{"activation": "tanh_gelu", "norm_place": "pre", "positions": "learned", "bias": "all", "tie_embeddings": true, "init_std_qkv": 0.0395, "init_std_o": 0.00984, "lr_head": 0.00385, "schedule": "wsd", "decay_fraction": 0.492, "decay_shape": "linear", "final_lr_fraction": 0.0, "batch_tokens": [16384, 32768], "seq_len": 1024, "doc_mask": true}
Each number is 500 + 25 x the weight over the matrix's rms, rounded and kept within 0 to 999. Layers, rows and columns count from 0. Numbers have three digits each.

# layer 2 attention query, 160x160, rms 0.23, rows 0-80, columns 80-159
477524532493492502478503508429504499513507480450495510533485523525501488474573473493524511488482516456494441525434522540550467560501491447461507532479531449503537541489515523499520485518542504420528520525478483486491510481543523493500523525
521476507513490537480495455487549483494499483529492469469484549480469476487494475548530488516526537487518522508545508525460479481506537528498512489475488526524494505488430537520493520563517459514490556489488465506536532504510522520503538494
491498450504482500534521482466548514506492483513506464469468466502526468480504486518496475483486548485534531475523473485503480501487551540468447493504486520515465494457510508495511516515478517484520492447501507471493495484459524517497478483
502512523528472551451506484462525489525505513488484497529489528475531512525512490486499493503512487444485507499481473563502520542501510469482468484446540498491521507518552493498468481496486525531493563559539495495512511481505537517518492493
461544519469518570433460493425474484515518510490494488547514540465477502504501471448478483499538503474457527508453490490466467522484494467531497506580458532491497475494511535482454478486469486478501567530532473498508554516513515479522535462
500485544473529545473500478489536482513500534511499536480488505479501551492515471467496463498528508537498555507550497464494445484479512470518495500480523551508470514511488459475495506507523483535498533505528459528481477514552543563491503491
494472509511501514488531528483520524455467513489485498518474532510517501530543478493491490505539480460566484510541505530465548436536451495504508517455503461465538494488507493463542543466524523503522489497445551474514543506543518559488460533
504511523479488525501483486522456477541520506509474492545471539508458470490481516527487469506516472462488457507504477501517488484456498471493507461465482482482519506503506461495464475468506503528544524508481510513530515503541497477533514460
465480505505537495508514449499505528478505489493468546499445480463510506526502480483525433416509498501484538453559491518529468473530531530520498549477527497483494528455499498515522493505463479493453523502478502522532442489478509528503500455
507491537438512455490476474486463513496486463459452517511496531499490518469490488519475475483521517482487463420457462491498508515483487494475504460485498540519499479504518535481518496501500531477482459508562537446569478471500501495451534487
466460502490524516495503492501495487492508467481462484531502491494531519509480479515463507491509540491548506523554499513518477507526478524515482535504501463497512520513474459513491484502471506493487488449496495546519497532453475496501455517
512507468503523467509521532486542544522547432493483508540500499533507467498533539541523524482530492530471459509491552503519462503505584514510498512546440510543519504477535501494500489523469545471499460505507470507451510492501523478478472516
502549517476489494508483490473490487514482530479477522456506502467509498474513485515477479501498527490463523500470472462511473521429486475467523475500532514482492485520473520516543468489483517481493497525507509477500479465518502485498534492
524509520462538540445480523480474505550553488464540478546541520530557541551479511533468535521542499505464424489445519492502481516477488448533509504526485457472521486499521488517497465468478489452476514494500504480478506495461470507507446525
526585533477529476536544464484495515472496505523515497475434466543469504470492450466507510484508498487506511495507505502528461431490480544492540484496517495522531523492523493517494534485491478523506488511457474460493514570545523478466491506
462524553432514527488545484475436466508558482456492502499504547536443499494491543489554522481525495471461514473499470524524478540490441438513478537503503541463489490504501566558519502497470473499459525534542519465528493518504493460515483495
559502505481552511547493511486481534446506501509497493456522511547524522514505485488512479520503536471478440490561531497488515422460514530510505498533522528506477518485490521482536508489486514555500476504539470496503481541495521452513498499
514522557468451479510524474467513443497534508488478505495502511514489482488499485505451507545491501506505505520463443528525433494479497528467510506493520483465519494490449499510531516558465480468470503525490441503478497482538497499482475504
501483530537436527514435484471536446568508561521522497463516489492497501463449473450512555517502488534517556528515520484532489569512487483512536515525510508500472515505495477529536485457471460491505533502558446534472491510505496523470491531
526495493527485510543480469530514478497463523556549488470488495441515483514481517513487492500486530540524519483507491492486526483485522513503486444506471537468531445496434511519488507486509511524503499462453518491498488492486480476513511493
516502508493450527472490474511467490515526513503556483490451499507428512482491493472555541487542494504458475477528455543490524545522458478493521531447508474449505509482485538473489480466513433494479495495478536517463478534506441502478477513
475562523450520524548525513511445489523518506491482495504538478518514468524525504536475454533530553497499500461449478470510468496493501477509513521482568479490442525479464568551541481533516548498483484494477489525477474453480513504493506552
514500522516492542452472457525501514524503569483518492484486524504457515531488556492488580492509529496500483502477466572490519512520511549512494492483450532504503494519481487527458477464533432494511550531545501502480518479522506509508462467
515530500482531475536533494473473500510486492493482491542518527470533486476522554494482482495512515523522518491478501518464500503502467497501525481511503511503510502491485486488473523486478498499482498523465496459533490514504494517494497470
517540501486515498485516479504459485496532497524518487524496527475460476511486487499480524486494516515480519523477502513503506472526505487516489517504433523482438527473504524519511469526540502459527483508541474504540465511483522497491500481
466460530541503511496510466508498470481475512546529481488462477462469503496491487485523500533469511525523538504511507516500518516519512492508441461483503507501534502487528462474448473450479536500527445510437485545488506497538496499507475443
448493501472497505495507500498473532481510434496473483510451520496532474557509479531500463490504527479498502471487466493488504502492470492521523516517508506533506492471494495515451486508498515537521510499487513460529490526511505479493488482
472519492480536460525506482514487509494514479531481482528505523538514448498478470480524483485499497460495500492489526502505474486512511525453508520511499503513538547492572480500525488484477499467474462508540463499435507480481503478505557456
486465508502471496464512460453509458511481547544508461498486490451513522512496498465546500519513482489497435512464532522471501517581466499501464477490488524491518493493538508517446504484494435539467485506501499529503522559473505463549508481
521479507446481456525501475519476480497508444475522483516528532498556513519498487516488484564429562486508514502510466494510509495464484554516458498519497501493507446449472481540497529577479481479542506510541498473514483516521512455480495518
521511497481534486489496476528460528458494510495484501498482457484523513516534497493499483532446476530524513483545456506548524512516437523538482473454466526550534429479460504516476512538466503571505524486516515477544475489476488518513494447
474506509498520489485550480501545506485457455483502518488498486484504527523437480482541476484467491496503529491507513458508475524513467475500474524477496480523513499539458487539497525487454499492496519499497486518500464459528520503509493544
517506521517534498498495483480480517494497498489496513508521512499516472514528486537497493500511510501525481478498491474520528527472504507522474504519523525512488499496475534510500487485499515490505497490512512495498495480517538467485476520
481479470489474527488481520478518484479490493531464496546477516501503490478466510516469518522502484547477511528486487525497491472546524465478493535488478452472503473525523504505498493478524494489479488495514482491486490490491473502525495504
515505477483512480515497490530477506484496474468450508456491533515505487480513522461517482509495533482480542477525484453518501517476482491539490536499477487483505479504494474502474518517492514519478479472481525482517485474526518498506474505
488509502521508478495478473475532469485505501484441523507490546507552508493502468529451478492482525498510508488493494509522522462511487510522520539579489464471528473509499479548487534524478474469481505531554489477526495508504535509491503497
512506503452514498534517517490461518500504473507474523520479491518501436515493494525511501509505504501484500537479507443465481495473517469454500481522499507530488512496484491466500502506507517489537499528481451503483517473506464491488504500
511489455510480491496523500505508505494504492461518471490507493503503498522530503488484485512508500511480506510517519476481500495508472486515486490503474498484558508515506460488521514491549512468484488492513495529522483489514486501517491482
529452499499513494512534472525456483515509480488487512454485521543499498455539513502500493528516486532473482505522471473521472478508472523526513531497496485498527503517515495498529501477505489509484489498482489491492502486521466503487487524
477481522506521513501495490490457485518534507494493485509498489496491493488508507482507479517526516527505519513484510493502500535499497488485480495508519499500494511496489495504552487509508510500521496493516486491475498508521481519495500486
482507460511531466485492489528490507493486478479488513514476482504518496482516512509512490484493468504550472485482491500508553519497505510518487538508534502507510504505513516513473498490492520480521460511500522524477522471525509470491496537
508491495494527490508481533516513484509537469517521505539486505469485512519486499501502494470485517512503503489492502481502509491501518502437502484516472492552467482541523511481520514520520509488523476520496501519505505479507504488502485530
495493505508505551481513512499533534508492523541529477518503485507505525526521486498483514450517516490467519497516499513508487434532496513506506492513474511482540492503480500495466503476502500517479491538490527501519500508510495507537515477
513491491508501483492496493510507509512486493500501519485498492491502523519535529515488493475473476516445483513501466509508472508480500498495511505478500487501521495526511500499509510523547516524513473510505508482483469515484531497493496503
512503505521514465507494481482526499494506515488517505531522511511484492476475469481495499498469501518514495492502498497492496524487523495522527492511506516503511492503490535490488508493495484491488498511514521499516485500508510507480513516
506512483521492493464505505454511519490497486487513489533542520480489548495478503485479457491524505469528512506481537490519532497515469499523497466498506463462506487485493501535483528500461540484483535506515503498495528525531515490484483521
530495497446496484516483496515493516506499480477469539537532533508507496500503489550497488462499493496487506476492485485535450506483486478469498526513495503491534486483494531530503499508522530505510472538555478507494491503508519512463529487
483504505516493488515512506487492499488489530492508533495522478476525534509492499532486483488478514514507525493478492520506530515462489472522470494491537516485485498492493492528520478453485521491502512508487525519541486479491529477471504502
484500542501484514477504480499490471472522486505545464499513491481476475518476483505565540564516516463489480516526498466491500522527507495518491493459478507497493511463498500473467526527483512536536521469471495488509489494492468525489475463
520489509512540519498520523504490479505460509509470514496498468503501501494496477535508496484525484483455462475494467531514523486520495515506479482526478502487503504521542483486526522517519475485506492527486540485497487477467541549505524504
509501528505543482456488519465494490513488499514462516512505506533470519491486497489506508517537485505503490521518491507503488484537505497520499494559507530509512483506504496464520483501498477518529508505486504502528510499503487530480529487
477529496504492495481520500488500498484498508510494502485476522478500534470520501500492498508499510488516526537511531512510520510506496474501471505501466478496474518454486504487458521478508517528511528499526507491523499500519516514526494516
517493522489527490489482512496503475500476479514493493511513478526522500512504510500508479496529511528495491513488493508472529510520547559530483526523524489485475505495553494527513497542497493512522491550492474501435475526462520501487489534
483525509515501514500496523494506513469490512523520480509514474504519497504543515496471460509525509513528531489487507514541544497456523488532503496521508483441505505492505498536518495515488504475483471510512513512501505473507505501539513519
507519510498512498500529532481529483492524495502502543503502529484515484471489500495479492526463491484514494500504515517546489468505494518487533492473501504497511498498523493489495485487516500505500502498497509482489494484493525507472509489
494507505456471524527525520525503497528534516526512532476489499550478519514469496496493527505522505502463474479506478493475485474506510501494467525536515506483544508534480481462535434477495504514493514517449490471506533555479494533498489487
514487500489530509523524511458510516546504486482492519534500509504554495485523468487531466481479496503489503461524492513516505479516516472485471494501556506469541488513524533496509468469477515504522477506499527502498484526468509507465483478
474495507531496489490502488525496507486490515522531506511502520478477522503516476464537500500480479506483513500506506488499514507505520478483467512486471500494494471481516473495481503495490518494473488514514530510517467520493519485493510475
516497537523467523474513481522478509480502513487526500463525482474504489495483493494542497485485485540537517490467494513486519487497496506496484527505509472509494492455515471462485520486512501523484494504490538492467524498485497451517470483
492509498532513513513484508522490497493507517514516498468518488469464491539494500499482497482514521481507522490507496506466489486484536515497529476511527516500460488486481500508523499495498510536507472482500483528500497486508501491528473515
495493485490478496493513501512531486508486510492499479516500486507501483484518484498504513491514490502503469473488520506516489485528500474515481482461471529480515494535512507430484481479536495491491523522466515506527522512486480528533511490
492475485514500514485527536495519504501488522505505528463503473489501519502486497472481521492487509489476512506502534541500512507520506516483494534491463454510501507534506450494521493495535507515505505488489490527506526519499492495501491507
492482449532505494534515501515533526503503469488502487497520487479488463487511506514459498516495499528501492514540507499479506498501503456517492499486501508476516492463514491514473499483491489466472505513504519473538498473501499486521477499
482476492487498462478507514498529492507483527536487520469494538456529525512503478499499472520464482484523505505496490482504534487520508503482493514474474488510495462510478490534500516466494525523502518522504504520511480492490497508498469489
516542477457494515481528512526488504498502486526483491475519503456526473499518464463442514532497498494534467531492500499494512510490513504473512520494554521506503470510498471511527518496499498539535510519478503507467484441478551522521508440
480521507473517452505466464515533481477486502492447508499496511478468499505523441552515496509477492485560499478544466479477478504464531508449566519485543492568497515451520495518474523497520520507514581488478466523530478465502507475495457527
485442502512490530527504541470521505543484497513508525499496498482456515481507502479532511465486521539471500503459548495496530508560479452507518551497481458437463527492532504515495497487463498486449447519505476529499469512489482490543524487
458541484510513497528523521515497447484489519470514528531496496509522513497518516490504498525455498516517489487488458504525520497514480488503469543478520494502504481479487460543488500533514473532510496486479519510495487481526488433513528485
501461475519485490511524496526496537461462543526507464483541469446478503498496475474482440470462527493502491504552489464438519466496463537472520507488530570544503501504461463535520576473557492512524487527510503529465467499490526503493481495
466467477544506525462536541499583516476456543506491530470529493455507521495512531488502491415493463513472527483541521529498514451526462508496478539525425517525523475519555440489475552469503438489489522459495515538549448533515506457541489478
477508496495503529540504528523527488473457485574540562572517540507491501536476501488540497494461494538525484533488504525537496534522509492474486496528485517485498513504512542477474471478487499458503468486538479518510504512493479508537521508
547492506478457474534497443527488512497503489472489488503538464476465437480540471510507450510479569509490500448500466455472455526489485554463508511511533511507513484480463486519506549513500525524547547493556465499453464457495566478461513481
484438546523468471491495520499526482476473493531540526453506464499485536554489460477498505505487460530514512492491519540492515527498510478534503501462503519495481493494531538472485462481482505493483520439498446494516471523517525480515485488
438488505518491537520517553548561471443451560532522430453484415409547565542461414422465484539533483569536580528596459519465508482469452574466454460457566533568475445473516476536492566498483531560535578460422496538486473507541552473469483501
523487531461557504487480520523500483515533463494479522519484484577494484515515575566530499494530497509431476518423527463501563513514558468525512450531486426505489553484499530491444475526504500489482457579526477462533552527503479504523532500
459481421548544529505542486505485481476456467509528523482468503458494538486492521502476500499456505540481511565489484500478519487488491501481452516531491538525550479516526496502501504484480507488497558529445541524510493494529487511467478487
443508474500487501475525493497524507505458534514538481515476489507456516509483548512569538490468513486508470497451577532511536501540543449515503506443410506501494507497527501453514541432496475461483454536477512535525512532494470531507517536
528510488458514490512497510524502468493528542516478558442483467542523494496457513504496512414467456498507468469470513477481504482568515465539458481482476437440492516516539429477525491522515514520442440537470586520527497493486468500497501532
521490517492495489487497519464478528518546459534522532535502527536519480479529504558510532514517506541491452500497487512488513522504533457525599537443490488462471557464503482524546465507495519486484444486541486485516516460509481473484518507
495500490498495492506518519479445525507559498477492499552502535489480491509490510508521489499568517498533482460465503490433459503507510499483493536492533493493547507486491529458545466551544493498497489459526464522496506447480510487502536483
511516562496532517538423554538487464505525507481476457517493479532458477550513480490470474481525516548532451537493506460518481494470491505496516501473523521468520467507487543507507496512452471520539505496491492520479514500484456491495533488